Part of a small language model's weights.
Size: width 640, MLP 2560 SwiGLU, 117M parameters.
Architecture: untied embeddings, capped logits.
Training: a variant of SOAP for these matrices, 766M tokens, 2921 steps.
Each number is 200 + 40 x the weight over its row's rms, rounded and kept within 0 to 999. Layers, rows and columns count from 0. The size before them is the row's rms in percent of the matrix's.

# down: layer 8 MLP down (transposed), 2560x640, rms 0.0335, rows 1388-1405, columns 256-383
# gate: layer 8 MLP gate, 2560x640, rms 0.043, rows 1389-1406, columns 256-383
# up: layer 8 MLP up, 2560x640, rms 0.044, rows 1389-1406, columns 256-383
down1388,100,202,200,200,98,236,119,231,213,201,268,224,182,224,207,167,141,262,181,185,194,256,254,160,245,188,181,146,230,243,216,176,249,194,216,258,252,237,201,170,234,234,194,153,222,150,189,168,268,224,226,263,143,175,210,217,282,213,235,197,223,225,205,213,184,188,248,248,262,172,229,260,152,250,165,159,222,268,206,240,174,262,152,204,262,227,195,237,160,237,196,244,230,197,254,205,165,236,170,95,213,167,197,164,167,266,171,246,220,178,167,228,198,216,232,175,153,255,186,245,163,164,200,160,245,208,140,163,234
gate1389,097,283,244,180,182,164,199,167,210,170,205,172,233,204,180,139,182,202,203,198,189,246,195,227,135,277,234,194,186,165,277,197,199,146,239,276,258,187,121,127,188,192,162,163,202,192,133,225,187,221,215,176,260,147,184,206,261,168,188,182,194,184,230,228,227,280,190,206,191,153,198,149,146,175,74,241,227,224,198,131,168,143,184,182,188,246,184,201,203,230,189,192,231,211,169,152,206,245,276,200,173,193,227,212,130,237,198,216,172,308,259,203,186,204,164,286,245,191,228,248,300,185,128,160,215,297,160,232,165
up1389,099,214,189,210,190,136,225,229,227,273,247,163,230,207,213,227,209,239,137,148,239,176,186,173,191,204,159,207,269,173,169,133,114,174,198,177,149,247,220,204,195,248,215,187,160,249,146,214,198,206,242,225,212,179,201,167,228,235,189,191,232,204,163,237,221,181,154,147,201,255,243,183,193,184,169,160,189,155,244,202,237,188,269,164,210,192,142,198,132,187,208,173,231,278,209,291,234,243,236,201,192,154,220,110,202,228,239,243,259,154,242,156,162,268,196,138,229,174,195,237,135,247,200,181,217,241,240,116,145
down1389,100,200,272,179,212,132,170,180,267,204,144,236,271,226,199,212,176,202,195,274,118,181,152,192,156,238,186,235,176,211,164,225,270,80,157,190,301,236,199,253,201,256,151,132,199,256,138,207,184,194,196,191,218,217,172,240,199,172,208,206,229,188,138,197,169,160,202,209,201,185,181,139,200,197,161,175,206,212,211,235,232,17,223,190,285,223,162,172,217,176,224,223,197,244,150,232,197,240,194,265,257,169,231,223,205,276,246,175,211,171,204,169,198,193,191,273,189,136,183,168,195,223,208,185,214,242,133,192,223
gate1390,100,200,234,214,196,213,267,231,211,167,125,201,216,234,216,288,210,198,243,270,173,251,134,239,148,141,199,166,155,199,267,173,160,219,188,248,195,199,177,253,194,248,229,181,184,153,256,140,209,155,237,184,122,168,224,267,254,244,187,276,267,226,202,160,181,195,264,248,187,172,153,211,149,267,134,149,225,160,152,205,189,210,232,201,206,207,231,207,215,248,205,174,173,245,258,308,194,216,209,188,182,169,194,253,182,187,233,182,134,252,165,205,114,165,214,177,96,139,196,248,151,223,215,198,243,258,138,184,252
up1390,097,184,181,251,193,175,223,276,231,213,185,211,192,253,189,187,134,205,171,206,280,177,171,141,190,209,205,196,269,259,201,218,208,184,195,237,248,252,171,202,202,240,102,238,197,164,211,158,187,233,236,194,177,194,160,252,238,201,234,199,173,276,118,258,232,215,195,209,195,171,227,232,252,216,173,213,192,170,279,227,266,142,129,172,163,171,157,100,255,140,205,251,206,165,224,188,232,198,182,193,195,261,139,139,199,213,238,225,208,232,219,215,211,224,193,208,171,225,193,215,236,143,164,164,209,208,158,195,183
down1390,095,243,189,147,176,229,177,281,236,149,175,238,285,194,249,182,266,200,171,211,206,186,209,195,164,263,228,248,192,215,140,122,157,200,272,220,169,270,219,215,254,185,175,201,191,183,207,157,251,198,220,198,236,193,221,150,204,246,216,235,210,163,239,209,154,251,153,269,193,212,204,295,137,175,196,195,232,258,253,177,240,224,158,208,150,142,277,167,216,234,203,141,254,226,272,254,215,283,188,228,192,155,163,184,238,241,253,177,161,159,230,184,267,169,180,207,286,173,199,278,211,246,195,215,179,219,243,215,154
gate1391,095,190,237,157,185,213,180,208,198,159,169,224,262,160,94,181,159,160,223,231,231,255,207,184,239,187,209,94,273,220,155,206,221,222,194,140,238,163,308,122,175,200,221,173,222,229,267,257,237,192,179,196,195,248,164,178,236,153,191,311,230,223,213,190,165,192,243,231,197,231,170,170,111,267,153,191,125,187,129,209,154,254,191,175,155,161,276,180,203,241,211,145,248,149,160,184,175,221,222,175,196,201,160,211,286,218,189,247,210,202,236,256,216,252,208,188,170,180,126,183,177,210,143,127,204,206,200,197,210
up1391,095,212,214,249,185,212,164,229,263,234,254,244,122,233,232,134,99,186,170,196,202,221,200,221,227,240,175,243,171,141,212,163,205,260,111,236,209,172,196,222,169,187,220,199,192,157,250,202,241,190,170,229,157,260,176,235,204,223,156,211,233,230,241,189,187,188,239,245,208,211,224,219,130,312,169,300,212,223,207,251,271,243,259,134,202,174,210,169,280,263,155,161,258,260,168,159,143,142,225,170,177,240,220,142,232,192,205,179,165,236,146,216,165,241,229,250,200,194,224,262,134,206,191,199,249,253,153,223,230
down1391,096,186,234,199,184,173,193,186,174,198,250,216,133,186,190,154,200,178,138,131,215,187,223,180,139,179,166,253,145,216,146,206,155,247,201,209,180,186,230,172,165,272,203,161,214,225,199,169,201,183,199,145,130,210,150,227,206,191,175,191,125,179,254,208,133,233,172,211,167,177,118,211,167,219,198,223,219,122,267,251,176,199,208,270,240,181,220,149,227,207,201,213,117,175,184,169,220,249,191,161,173,261,190,279,168,172,221,226,239,222,243,154,171,223,160,124,155,258,211,177,185,216,170,159,150,157,185,116,218
gate1392,097,291,93,150,189,232,204,217,223,248,199,153,161,185,172,230,235,233,203,200,260,165,224,187,307,195,148,188,262,138,229,204,135,152,184,184,171,178,262,183,267,207,126,189,243,290,254,174,241,216,237,192,189,221,256,259,161,184,223,136,152,172,238,93,220,199,150,179,206,188,155,194,206,152,230,232,193,212,233,164,256,145,185,280,242,144,167,211,194,152,203,190,210,212,188,247,163,141,211,187,203,184,253,195,191,192,256,252,141,221,149,159,187,221,261,192,244,172,250,108,196,264,227,232,231,184,177,192,198
up1392,098,244,177,186,203,215,154,147,181,206,159,112,141,150,212,176,296,194,182,234,270,158,224,237,166,220,275,245,235,220,161,194,195,265,223,201,170,210,199,227,210,238,226,207,243,172,219,232,210,204,164,191,160,186,233,176,265,160,158,212,177,188,190,150,224,200,190,209,97,204,176,161,216,188,219,235,136,257,205,200,213,150,153,189,160,195,147,214,243,201,243,207,165,167,265,238,170,169,208,263,168,138,194,203,207,239,215,156,192,240,199,170,216,250,150,134,101,217,250,189,220,126,148,251,206,204,208,133,158
down1392,103,161,254,229,168,100,236,258,255,206,172,255,212,205,241,229,186,210,157,138,216,164,166,185,171,282,226,160,237,247,188,253,189,179,193,126,254,246,188,154,192,227,204,212,229,138,121,216,192,194,149,227,241,223,211,195,150,145,240,194,197,181,255,177,196,187,178,228,179,120,245,237,162,256,212,179,237,195,238,211,189,177,197,115,237,222,230,215,194,168,266,182,121,182,201,210,231,215,120,213,179,247,173,257,229,158,186,217,154,148,236,213,183,191,270,259,227,170,148,136,263,258,206,194,177,213,110,201,276
gate1393,098,251,191,185,269,195,155,226,227,155,177,197,265,195,185,230,118,201,225,244,190,177,189,246,192,155,202,189,227,195,239,221,217,192,194,221,190,195,204,295,173,183,190,199,215,194,228,179,187,260,222,245,212,183,213,166,157,182,161,208,192,220,249,222,198,260,235,222,286,213,219,183,188,161,185,224,211,180,296,199,222,169,200,167,145,169,209,167,172,185,224,207,263,185,196,191,177,243,257,219,232,190,230,273,241,189,262,128,193,196,283,181,203,181,203,92,152,119,249,193,287,255,226,176,232,172,237,245,202
up1393,100,217,157,177,177,123,192,170,122,170,264,198,225,208,250,183,195,163,179,217,168,181,202,187,193,240,164,173,213,184,286,247,178,202,168,250,239,257,183,214,218,179,179,223,212,212,195,310,246,145,196,202,221,202,230,187,209,203,142,242,177,178,221,194,169,179,240,212,163,134,231,262,74,237,193,229,240,151,233,289,171,214,183,201,189,221,171,167,183,168,236,273,161,228,267,160,288,211,176,242,273,105,257,185,239,180,258,174,176,270,231,188,218,226,187,190,214,216,184,254,209,230,139,322,224,129,227,145,177
down1393,099,245,207,267,145,281,211,191,197,161,163,115,259,196,163,212,206,171,223,230,175,205,234,160,193,248,212,162,199,180,138,117,222,260,223,244,213,191,173,177,200,118,196,180,183,184,221,157,252,342,140,248,166,240,181,219,221,189,202,297,206,214,136,190,216,179,247,167,201,191,231,293,200,157,176,154,235,206,176,254,166,208,207,212,236,177,249,225,200,167,178,197,221,217,163,192,171,219,182,221,188,185,117,250,222,248,240,228,216,200,218,108,251,175,233,190,203,178,318,194,207,136,120,242,198,244,198,239,134
gate1394,100,138,256,176,206,193,218,244,213,211,188,202,190,197,126,177,207,155,157,180,184,172,189,240,248,178,183,179,158,170,185,87,254,134,212,232,147,269,151,247,198,216,152,247,203,167,170,135,236,200,203,218,187,206,232,277,173,199,185,217,199,190,198,213,119,244,128,235,144,222,189,153,118,238,249,194,185,176,181,139,126,261,297,156,200,254,251,256,191,203,212,181,222,221,240,138,280,155,178,186,227,194,195,233,148,152,187,179,178,171,162,148,251,209,172,199,220,221,188,212,274,217,230,185,276,276,149,172,163
up1394,102,194,207,131,280,311,218,144,253,176,163,165,160,220,192,149,146,190,225,221,116,327,258,161,122,212,173,224,187,278,249,186,215,173,164,184,221,252,217,206,180,131,201,232,221,227,231,214,142,264,175,170,259,204,182,138,170,174,113,168,208,240,180,200,130,186,200,145,167,230,216,201,224,129,175,203,201,198,233,185,193,177,255,276,118,193,238,181,246,233,186,235,164,240,155,203,219,258,148,135,158,216,148,249,192,204,212,220,202,197,236,212,188,186,311,209,149,205,165,219,193,151,244,193,182,175,171,244,208
down1394,104,205,180,146,155,235,121,185,170,185,170,217,205,214,207,154,152,170,195,226,147,150,262,182,240,247,199,209,167,233,278,234,288,164,258,214,141,243,204,130,232,225,248,228,182,152,153,100,219,267,138,231,238,125,256,195,219,161,210,227,185,203,245,223,263,248,226,158,147,117,195,153,136,221,214,214,206,164,189,150,146,139,197,237,154,147,208,136,208,246,224,233,158,274,226,252,148,122,172,159,221,160,263,182,222,199,225,241,247,220,194,227,144,185,246,191,200,276,209,142,183,168,163,185,187,155,241,256,160
gate1395,095,198,189,200,192,236,170,159,172,200,193,257,229,168,126,168,167,242,193,198,197,175,197,222,254,188,134,211,203,173,196,184,252,176,228,232,232,178,214,248,202,200,108,172,263,206,258,222,230,173,130,186,161,225,160,162,130,176,192,205,211,158,190,216,158,194,180,201,240,249,183,194,191,185,174,199,202,202,165,145,121,166,216,170,230,158,164,151,188,182,198,122,184,195,267,210,304,142,260,185,232,260,244,184,195,205,277,145,191,159,258,201,192,208,296,173,205,254,155,192,229,192,202,181,176,241,201,166,228
up1395,094,220,158,159,215,242,167,194,126,230,231,168,264,258,193,216,160,219,226,217,233,220,225,153,105,188,197,212,188,167,132,233,193,198,158,209,208,180,150,170,154,179,247,178,184,211,171,193,274,230,227,181,206,108,193,200,233,127,157,154,210,196,304,213,170,130,225,207,246,189,240,132,177,190,266,211,182,261,199,250,255,212,178,209,157,205,261,165,268,211,241,241,212,189,182,223,215,224,241,253,109,220,184,164,219,197,217,156,141,200,145,166,192,235,196,145,168,175,239,249,186,238,201,116,168,194,224,296,184
down1395,097,150,196,211,222,174,202,161,178,200,215,288,161,230,239,218,197,236,190,178,165,133,203,207,285,151,187,186,102,181,158,120,216,230,183,294,196,163,215,236,208,227,212,158,164,199,185,212,116,147,242,225,249,187,231,136,186,175,200,196,150,256,205,227,239,167,247,211,191,209,245,173,229,189,180,252,273,180,184,230,211,209,189,187,221,185,128,98,221,171,186,258,219,186,209,227,260,132,237,184,196,256,205,234,239,216,115,176,253,227,222,224,154,243,217,234,205,194,154,231,170,111,195,125,172,192,181,178,235
gate1396,100,233,218,231,213,177,170,213,214,272,244,171,173,166,244,189,213,176,218,251,279,205,216,126,168,239,120,200,228,152,212,174,228,176,199,258,204,95,185,184,202,164,251,192,125,131,289,170,118,178,274,243,244,226,172,105,171,181,213,213,221,267,173,179,217,204,154,229,220,199,128,220,145,215,181,208,207,219,270,285,347,209,128,120,301,315,159,168,222,277,273,205,179,281,267,174,232,202,264,188,214,252,201,180,172,242,214,218,255,248,215,240,194,136,172,133,186,169,155,227,243,179,198,166,137,173,243,185,173
up1396,101,150,202,190,188,196,159,273,151,173,144,271,206,253,231,166,189,163,208,271,177,157,118,157,188,155,180,165,160,222,225,173,251,209,217,243,247,168,193,181,213,173,200,183,196,202,224,194,193,252,190,142,212,136,177,214,98,152,164,259,222,216,177,133,179,130,214,153,217,237,154,180,242,228,201,168,218,204,172,221,177,240,280,222,268,220,146,183,140,178,268,206,282,185,218,189,231,192,255,193,204,218,185,224,131,201,193,213,172,150,232,198,179,197,192,176,218,207,156,201,188,224,155,215,220,167,205,178,213
down1396,102,117,168,199,205,168,196,115,123,193,245,286,205,182,226,235,197,193,203,171,236,188,205,155,206,263,102,155,229,172,186,197,165,183,214,348,156,209,176,144,196,160,193,245,200,162,279,262,162,189,159,142,151,195,224,131,192,245,231,184,151,175,285,156,140,169,228,169,249,272,193,174,213,267,197,179,189,242,275,149,175,170,198,172,169,169,299,195,173,142,226,262,168,143,168,106,222,147,176,238,208,248,218,312,239,161,285,189,219,207,165,225,258,168,184,198,199,248,254,159,250,203,214,215,227,152,201,193,250
gate1397,097,182,174,174,176,153,179,215,241,166,260,172,251,253,198,292,193,213,169,171,113,142,194,165,207,172,237,214,223,177,203,177,203,204,190,235,200,170,115,231,114,213,192,253,136,169,242,253,195,244,221,198,187,146,188,247,223,195,188,162,294,294,150,239,157,238,149,187,184,204,211,148,176,141,191,252,141,218,173,153,208,274,170,136,183,225,182,170,196,208,220,236,173,239,196,226,187,178,138,247,191,251,157,149,249,238,191,108,173,205,215,211,148,208,279,228,228,239,214,135,192,200,171,200,221,171,192,160,172
up1397,100,250,241,179,225,129,200,206,215,180,252,223,179,177,172,150,169,223,216,164,238,204,134,153,203,244,167,198,146,188,79,132,205,198,196,191,170,210,223,218,164,173,168,206,258,196,136,269,211,159,206,211,185,178,180,160,206,210,133,120,214,200,214,209,167,215,153,259,231,179,198,240,189,212,274,232,153,169,197,163,230,160,177,254,151,233,281,165,163,231,232,210,220,225,123,251,203,196,176,123,172,208,128,194,211,201,185,166,157,250,239,254,215,207,192,179,178,164,150,145,215,205,125,163,224,214,199,176,183
down1397,101,249,203,126,173,146,186,270,122,260,217,204,130,196,155,180,228,187,187,216,265,211,245,129,171,196,120,209,223,183,180,216,176,113,171,230,257,186,171,173,191,194,196,195,187,111,192,126,207,145,188,135,225,217,208,147,127,156,163,174,253,217,178,251,272,275,214,147,272,259,218,262,197,226,285,242,173,214,189,168,149,216,183,195,198,235,181,170,183,234,178,109,188,175,127,134,210,256,187,184,284,216,173,133,151,150,112,213,198,261,166,280,241,201,246,215,165,228,192,219,166,200,100,190,216,167,138,199,199
gate1398,106,173,192,193,194,107,161,204,296,193,186,204,229,198,183,260,191,153,255,200,302,236,269,241,205,179,236,240,150,227,225,102,218,189,209,189,238,176,217,180,270,187,209,142,216,164,282,181,155,160,276,207,163,186,237,238,224,187,194,221,187,198,151,236,302,208,225,247,112,283,220,178,220,173,182,180,248,187,177,213,201,215,225,162,226,198,230,206,221,161,155,210,186,153,219,197,219,210,199,306,229,152,197,170,241,255,126,264,303,181,261,236,191,253,196,299,219,199,133,222,202,208,129,232,205,164,231,228,175
up1398,101,240,161,227,171,199,192,199,198,204,161,211,199,208,234,138,249,195,334,181,222,254,182,203,179,216,197,166,166,157,121,193,285,188,176,186,199,206,193,172,214,205,222,165,63,225,178,101,202,252,196,140,168,235,210,236,195,274,236,174,230,245,186,208,169,210,185,218,164,239,194,139,278,161,214,216,165,159,212,206,188,278,218,204,264,199,190,224,282,123,229,211,184,203,277,205,182,231,225,180,216,204,173,278,182,174,237,216,215,218,233,144,252,146,165,251,145,222,159,195,284,215,154,203,174,104,186,197,191
down1398,101,205,213,131,109,232,183,228,198,194,202,179,223,139,204,133,283,140,196,242,206,209,240,215,197,184,185,252,176,238,165,143,191,166,194,123,186,188,225,235,221,177,228,191,256,175,214,183,146,291,150,175,154,287,212,158,155,152,143,179,199,135,240,213,206,206,216,218,185,281,179,215,181,86,179,172,221,192,284,168,174,180,151,223,155,269,169,236,149,290,262,253,185,191,288,189,162,237,289,211,197,200,126,275,308,187,229,258,206,203,275,225,138,207,230,200,171,172,214,264,209,186,154,173,214,180,170,245,201
gate1399,103,134,226,217,263,192,190,266,216,163,165,249,226,225,217,182,138,177,239,203,247,214,163,189,149,206,230,167,233,208,194,118,195,163,270,189,87,205,196,125,217,207,202,152,193,209,264,176,215,168,245,217,111,232,198,222,251,190,172,235,241,222,196,172,235,169,241,237,150,218,247,132,239,194,218,202,166,203,233,238,222,212,265,233,166,98,148,180,171,184,190,173,181,159,175,284,248,132,223,190,200,188,235,168,228,123,160,196,193,273,282,144,171,219,187,147,185,262,154,206,218,194,137,167,255,210,159,175,170
up1399,100,243,183,223,218,171,203,184,164,270,218,116,197,287,143,185,209,239,165,199,186,167,166,188,195,186,137,208,186,171,187,280,185,257,191,231,150,260,186,199,163,276,194,255,209,182,122,176,238,200,276,256,227,254,156,193,144,197,214,183,194,206,238,209,171,260,199,256,201,232,194,189,210,186,240,203,191,151,242,241,204,225,187,163,268,227,160,263,236,129,194,276,217,180,249,279,137,206,206,178,191,223,210,174,162,124,241,199,232,230,194,191,207,211,230,237,273,175,196,173,242,172,241,152,278,146,176,158,177
down1399,101,264,148,263,223,194,220,220,234,242,167,198,303,212,242,265,239,171,235,152,192,161,221,191,194,170,189,168,116,154,207,199,149,220,179,218,286,165,223,178,208,178,193,208,222,201,205,151,191,224,241,138,117,192,222,226,193,220,244,195,138,148,259,224,218,268,227,161,155,168,221,164,247,166,127,175,201,154,176,221,261,158,149,204,107,135,172,320,227,168,172,155,125,246,216,216,179,216,203,158,171,264,212,192,250,268,296,205,150,187,183,200,199,172,181,156,212,172,303,248,138,205,217,193,185,209,265,138,280
gate1400,101,214,277,173,172,122,120,240,192,223,217,194,251,202,189,224,156,217,193,158,196,215,123,223,201,225,258,155,228,107,226,227,262,192,279,170,286,167,206,185,204,166,127,212,144,142,199,207,185,231,237,201,218,183,197,277,225,213,171,152,221,179,180,220,219,246,223,190,283,173,302,218,179,247,212,203,203,175,191,195,250,171,236,234,201,189,159,215,155,227,225,206,177,144,231,230,260,231,170,199,266,207,245,244,193,234,160,262,132,223,177,298,90,221,175,139,317,209,210,254,138,180,218,215,256,139,267,243,187
up1400,104,209,190,163,234,221,198,196,145,117,134,185,222,212,224,228,229,194,197,245,251,158,207,247,160,157,218,141,153,157,141,160,209,196,228,125,202,174,266,170,163,198,185,135,172,165,132,259,156,187,162,189,255,138,226,236,171,222,242,239,174,163,250,117,143,116,274,260,170,202,223,180,257,242,158,153,232,147,159,249,238,199,140,244,275,147,237,196,256,176,221,238,216,200,181,199,250,168,271,284,203,230,222,249,107,221,280,267,214,203,177,181,180,210,138,228,217,189,235,226,154,219,138,241,210,180,234,155,154
down1400,102,226,203,234,171,171,135,186,190,189,177,223,208,234,226,162,280,275,228,208,216,226,138,165,203,139,172,200,220,141,157,225,287,197,158,209,183,257,172,174,186,214,251,194,206,252,134,219,154,196,234,189,208,201,225,151,184,118,183,106,122,207,253,191,208,119,149,221,139,170,199,163,230,115,157,127,179,232,279,172,231,227,200,164,230,183,218,233,285,247,140,221,233,250,165,188,269,153,205,247,229,192,184,164,175,216,226,160,212,208,200,177,167,170,186,180,196,287,201,207,175,199,220,243,233,233,236,197,298
gate1401,103,176,250,204,263,160,154,236,217,193,148,123,222,171,200,201,284,202,211,179,222,161,206,221,285,204,153,216,190,223,217,172,200,166,216,196,281,178,224,279,263,174,218,221,142,217,132,104,203,209,153,93,132,248,192,191,234,187,199,267,214,275,174,184,221,253,255,230,214,250,263,156,176,160,235,164,134,246,184,173,230,194,217,240,154,264,279,245,256,264,209,204,234,234,206,193,171,200,231,259,196,164,190,164,280,206,186,181,263,240,154,155,270,230,200,201,128,182,211,242,181,248,272,218,201,273,217,203,186
up1401,101,177,233,196,263,266,197,210,98,189,202,229,254,213,212,197,213,191,177,172,202,176,250,155,256,119,185,167,254,183,190,200,213,99,154,228,256,183,227,271,182,198,208,280,132,233,256,218,199,258,209,258,231,270,168,191,157,142,160,226,167,277,252,150,144,179,196,209,222,197,138,198,227,206,258,237,218,166,195,198,171,211,249,220,158,212,221,223,277,201,228,206,262,161,139,152,235,267,149,231,185,208,244,209,123,199,241,204,201,245,191,157,174,241,149,200,159,189,263,168,242,197,139,212,216,294,226,222,175
down1401,099,199,157,177,171,218,238,200,186,174,166,227,179,242,221,243,199,214,219,208,253,198,202,195,127,154,154,159,230,228,233,231,181,130,232,232,192,228,159,246,187,210,246,165,299,182,223,139,193,209,131,193,136,156,203,192,279,222,188,169,199,191,281,207,221,149,155,234,241,154,214,196,196,234,157,221,217,241,202,231,188,112,252,212,175,238,297,216,272,181,216,98,212,167,103,187,191,278,188,216,220,234,150,209,121,207,336,207,147,193,222,223,180,188,192,240,230,189,269,162,163,168,176,235,178,195,208,155,248
gate1402,102,107,242,158,238,242,245,228,177,164,247,251,237,181,216,260,221,227,202,240,162,185,186,153,210,166,116,162,199,171,237,143,220,179,210,217,252,226,174,196,215,229,183,155,171,188,155,258,191,244,214,244,292,219,133,207,187,224,135,201,236,191,187,192,194,198,205,204,205,184,227,213,117,278,182,267,263,183,157,131,192,114,207,219,200,205,142,277,245,213,139,177,141,162,227,247,245,217,152,159,230,176,237,255,225,238,161,145,180,173,205,121,271,212,175,246,172,167,225,194,273,130,227,303,169,179,208,194,247
up1402,101,174,185,192,168,235,228,242,154,202,215,220,152,181,202,190,225,198,179,205,243,255,157,148,207,151,222,212,203,159,146,190,128,244,181,232,240,178,241,286,139,191,142,138,267,235,143,289,135,239,212,241,206,198,167,249,273,215,174,203,225,151,174,148,229,140,171,242,195,195,125,169,182,109,178,145,179,226,266,182,212,144,145,206,234,220,180,192,270,89,207,218,112,171,138,194,293,148,163,168,205,170,199,237,156,224,202,235,227,154,172,215,222,253,196,227,277,183,306,221,141,219,173,200,146,249,263,173,121
down1402,099,149,261,202,263,201,248,186,154,160,220,144,288,155,202,186,272,163,184,183,172,167,190,241,222,190,218,231,183,154,294,259,213,145,226,180,133,206,176,160,260,173,213,171,191,190,128,237,158,151,190,131,198,162,157,161,239,211,85,228,178,256,244,145,162,202,195,244,184,151,209,200,243,190,172,224,206,141,155,157,174,280,248,201,191,291,198,274,234,184,113,165,199,299,146,240,177,219,241,219,250,212,182,202,228,185,124,194,195,137,219,174,175,249,177,225,183,182,202,178,210,170,178,198,185,171,222,290,186
gate1403,100,179,151,252,204,187,147,223,220,202,238,257,209,249,205,155,210,138,132,180,157,290,172,169,186,222,248,121,173,221,176,228,199,271,240,168,233,205,212,154,264,195,242,247,161,131,188,144,178,184,311,244,183,281,212,181,258,188,167,122,201,228,189,250,215,202,161,205,211,207,215,135,182,181,244,174,270,222,182,196,236,184,175,160,192,169,159,202,211,147,160,222,171,221,153,182,253,120,158,154,277,202,210,185,207,250,254,201,269,185,206,206,131,222,185,243,214,207,282,196,227,187,186,179,244,164,99,154,272
up1403,104,155,148,231,176,172,175,194,192,201,239,235,185,190,208,200,236,240,222,265,257,145,214,192,245,212,162,164,217,236,212,239,185,176,208,164,219,232,177,211,220,149,179,195,229,220,238,83,194,149,226,209,189,57,173,151,221,245,154,180,199,252,226,216,206,239,154,268,191,182,230,200,198,185,150,152,131,202,199,236,222,218,215,57,136,164,214,138,172,168,138,222,185,195,189,204,222,257,198,241,200,164,187,195,202,231,263,217,228,213,156,181,207,143,109,239,213,152,150,185,262,187,191,264,185,181,172,206,198
down1403,101,172,173,210,223,135,168,242,162,321,183,204,130,130,205,224,238,228,230,246,161,221,188,225,198,233,259,178,219,187,128,205,193,191,251,225,138,245,109,213,212,205,152,176,252,182,237,250,262,198,333,180,208,192,200,170,226,210,207,194,277,230,160,199,197,135,140,200,215,242,251,174,237,171,163,200,93,227,176,233,203,172,179,167,198,216,156,168,151,205,209,233,192,236,244,277,153,169,266,263,149,196,161,195,125,158,226,248,159,271,248,197,119,178,190,184,160,163,223,218,130,210,159,250,239,225,251,126,284
gate1404,101,196,228,286,233,247,156,238,153,289,181,167,146,133,196,147,212,198,189,181,211,201,178,187,203,145,231,242,208,207,190,211,244,191,264,296,170,218,228,206,175,272,224,293,183,209,190,266,248,202,210,227,238,212,253,215,220,176,183,164,299,152,187,174,195,227,187,212,169,171,212,184,181,234,174,179,212,189,195,194,161,181,233,121,196,162,239,207,184,222,191,197,187,211,126,222,242,213,214,209,244,250,179,171,221,186,185,132,210,158,177,215,150,229,219,242,197,183,216,152,267,169,223,168,166,252,229,218,216
up1404,100,226,173,309,212,196,198,185,196,167,162,173,164,209,219,228,141,211,182,172,146,220,174,253,214,222,105,176,221,242,207,236,168,231,170,203,230,204,179,242,161,246,294,173,121,208,187,187,257,163,273,250,198,259,163,227,245,115,193,233,185,189,171,246,214,272,179,234,195,238,217,147,139,166,228,261,186,179,128,189,258,206,165,175,224,193,281,206,274,210,281,157,217,170,122,226,209,223,138,298,159,231,188,149,266,195,207,211,205,167,145,231,200,206,220,204,270,208,184,104,217,217,178,183,189,193,164,222,231
down1404,098,263,214,184,154,170,229,182,178,270,176,191,216,134,223,198,208,187,141,149,210,227,179,115,182,170,169,180,193,204,183,221,226,202,183,213,173,254,224,244,175,165,234,173,212,260,216,216,249,209,207,191,236,288,139,214,264,152,134,197,238,223,210,150,168,231,234,171,207,181,190,190,219,171,197,209,234,191,155,171,185,247,124,174,274,264,195,231,213,183,185,183,193,197,150,149,170,225,222,101,128,250,207,186,253,229,206,234,217,240,144,188,191,234,196,249,192,182,254,135,168,177,223,194,238,180,179,216,208
gate1405,099,231,208,172,177,209,161,141,158,180,189,208,184,231,186,244,179,139,205,162,188,236,185,225,195,164,155,174,151,188,169,197,188,201,253,214,173,183,254,286,202,206,186,269,230,266,180,269,165,160,138,189,241,121,152,214,199,159,107,181,200,281,244,268,157,159,178,174,208,183,165,186,169,254,155,153,119,182,156,283,232,231,209,188,283,151,187,197,222,213,297,141,181,234,228,257,234,191,213,191,159,189,237,171,230,228,209,234,194,156,333,232,171,194,185,203,154,198,172,236,138,176,177,182,241,217,285,268,233
up1405,100,187,220,233,172,218,282,174,135,161,245,162,187,184,195,218,107,241,160,191,256,239,234,151,185,102,215,161,212,211,183,163,185,240,229,202,194,253,216,172,236,225,158,258,200,128,233,235,186,195,173,207,173,289,215,168,223,219,269,120,219,163,193,200,203,221,215,190,121,111,229,214,201,214,253,176,197,244,229,225,124,222,161,230,302,211,189,212,209,243,168,189,205,176,183,205,224,203,178,290,239,229,165,233,175,218,196,223,179,203,112,116,100,226,135,252,112,125,245,154,224,140,225,258,252,171,207,232,171
down1405,099,177,193,211,213,245,226,192,188,164,205,198,204,173,178,255,225,254,156,139,197,187,235,154,225,221,226,168,213,146,232,180,211,162,250,260,243,253,199,202,224,222,163,232,166,255,234,159,232,188,186,226,157,282,193,187,187,194,237,207,182,187,142,186,224,204,167,199,153,206,227,163,233,208,191,190,171,149,223,166,271,274,240,137,109,162,180,250,219,168,225,212,217,253,191,159,238,176,231,271,166,247,233,198,217,227,10,271,215,154,151,204,220,296,124,166,197,229,257,223,195,250,193,188,147,218,204,204,151
gate1406,097,222,172,238,253,190,128,197,185,223,211,249,209,229,166,237,191,270,197,223,197,174,211,189,236,158,266,244,220,182,176,182,162,192,186,240,188,213,228,222,140,216,220,155,193,203,188,233,191,198,183,114,245,226,145,234,246,197,215,37,155,185,234,186,169,228,171,220,206,137,172,202,263,208,198,201,191,148,219,178,243,206,205,132,260,244,171,237,208,241,153,231,162,222,253,202,203,184,159,167,207,211,230,217,200,229,244,185,229,166,199,143,204,243,259,201,173,253,189,299,279,161,116,252,109,214,188,190,225
up1406,098,232,220,269,144,141,214,252,206,242,222,160,222,207,253,202,137,237,130,193,232,228,227,146,139,196,198,172,265,174,184,158,235,171,178,217,156,208,178,178,219,216,307,209,147,202,158,109,259,212,165,186,245,245,125,229,232,275,189,158,156,188,165,169,255,152,236,227,170,232,280,223,187,249,148,212,306,237,129,253,209,217,155,243,187,163,241,153,194,157,207,187,201,203,184,210,228,254,255,201,153,159,307,174,189,221,188,209,191,164,238,146,108,272,154,180,186,187,129,240,172,137,201,140,256,280,194,186,230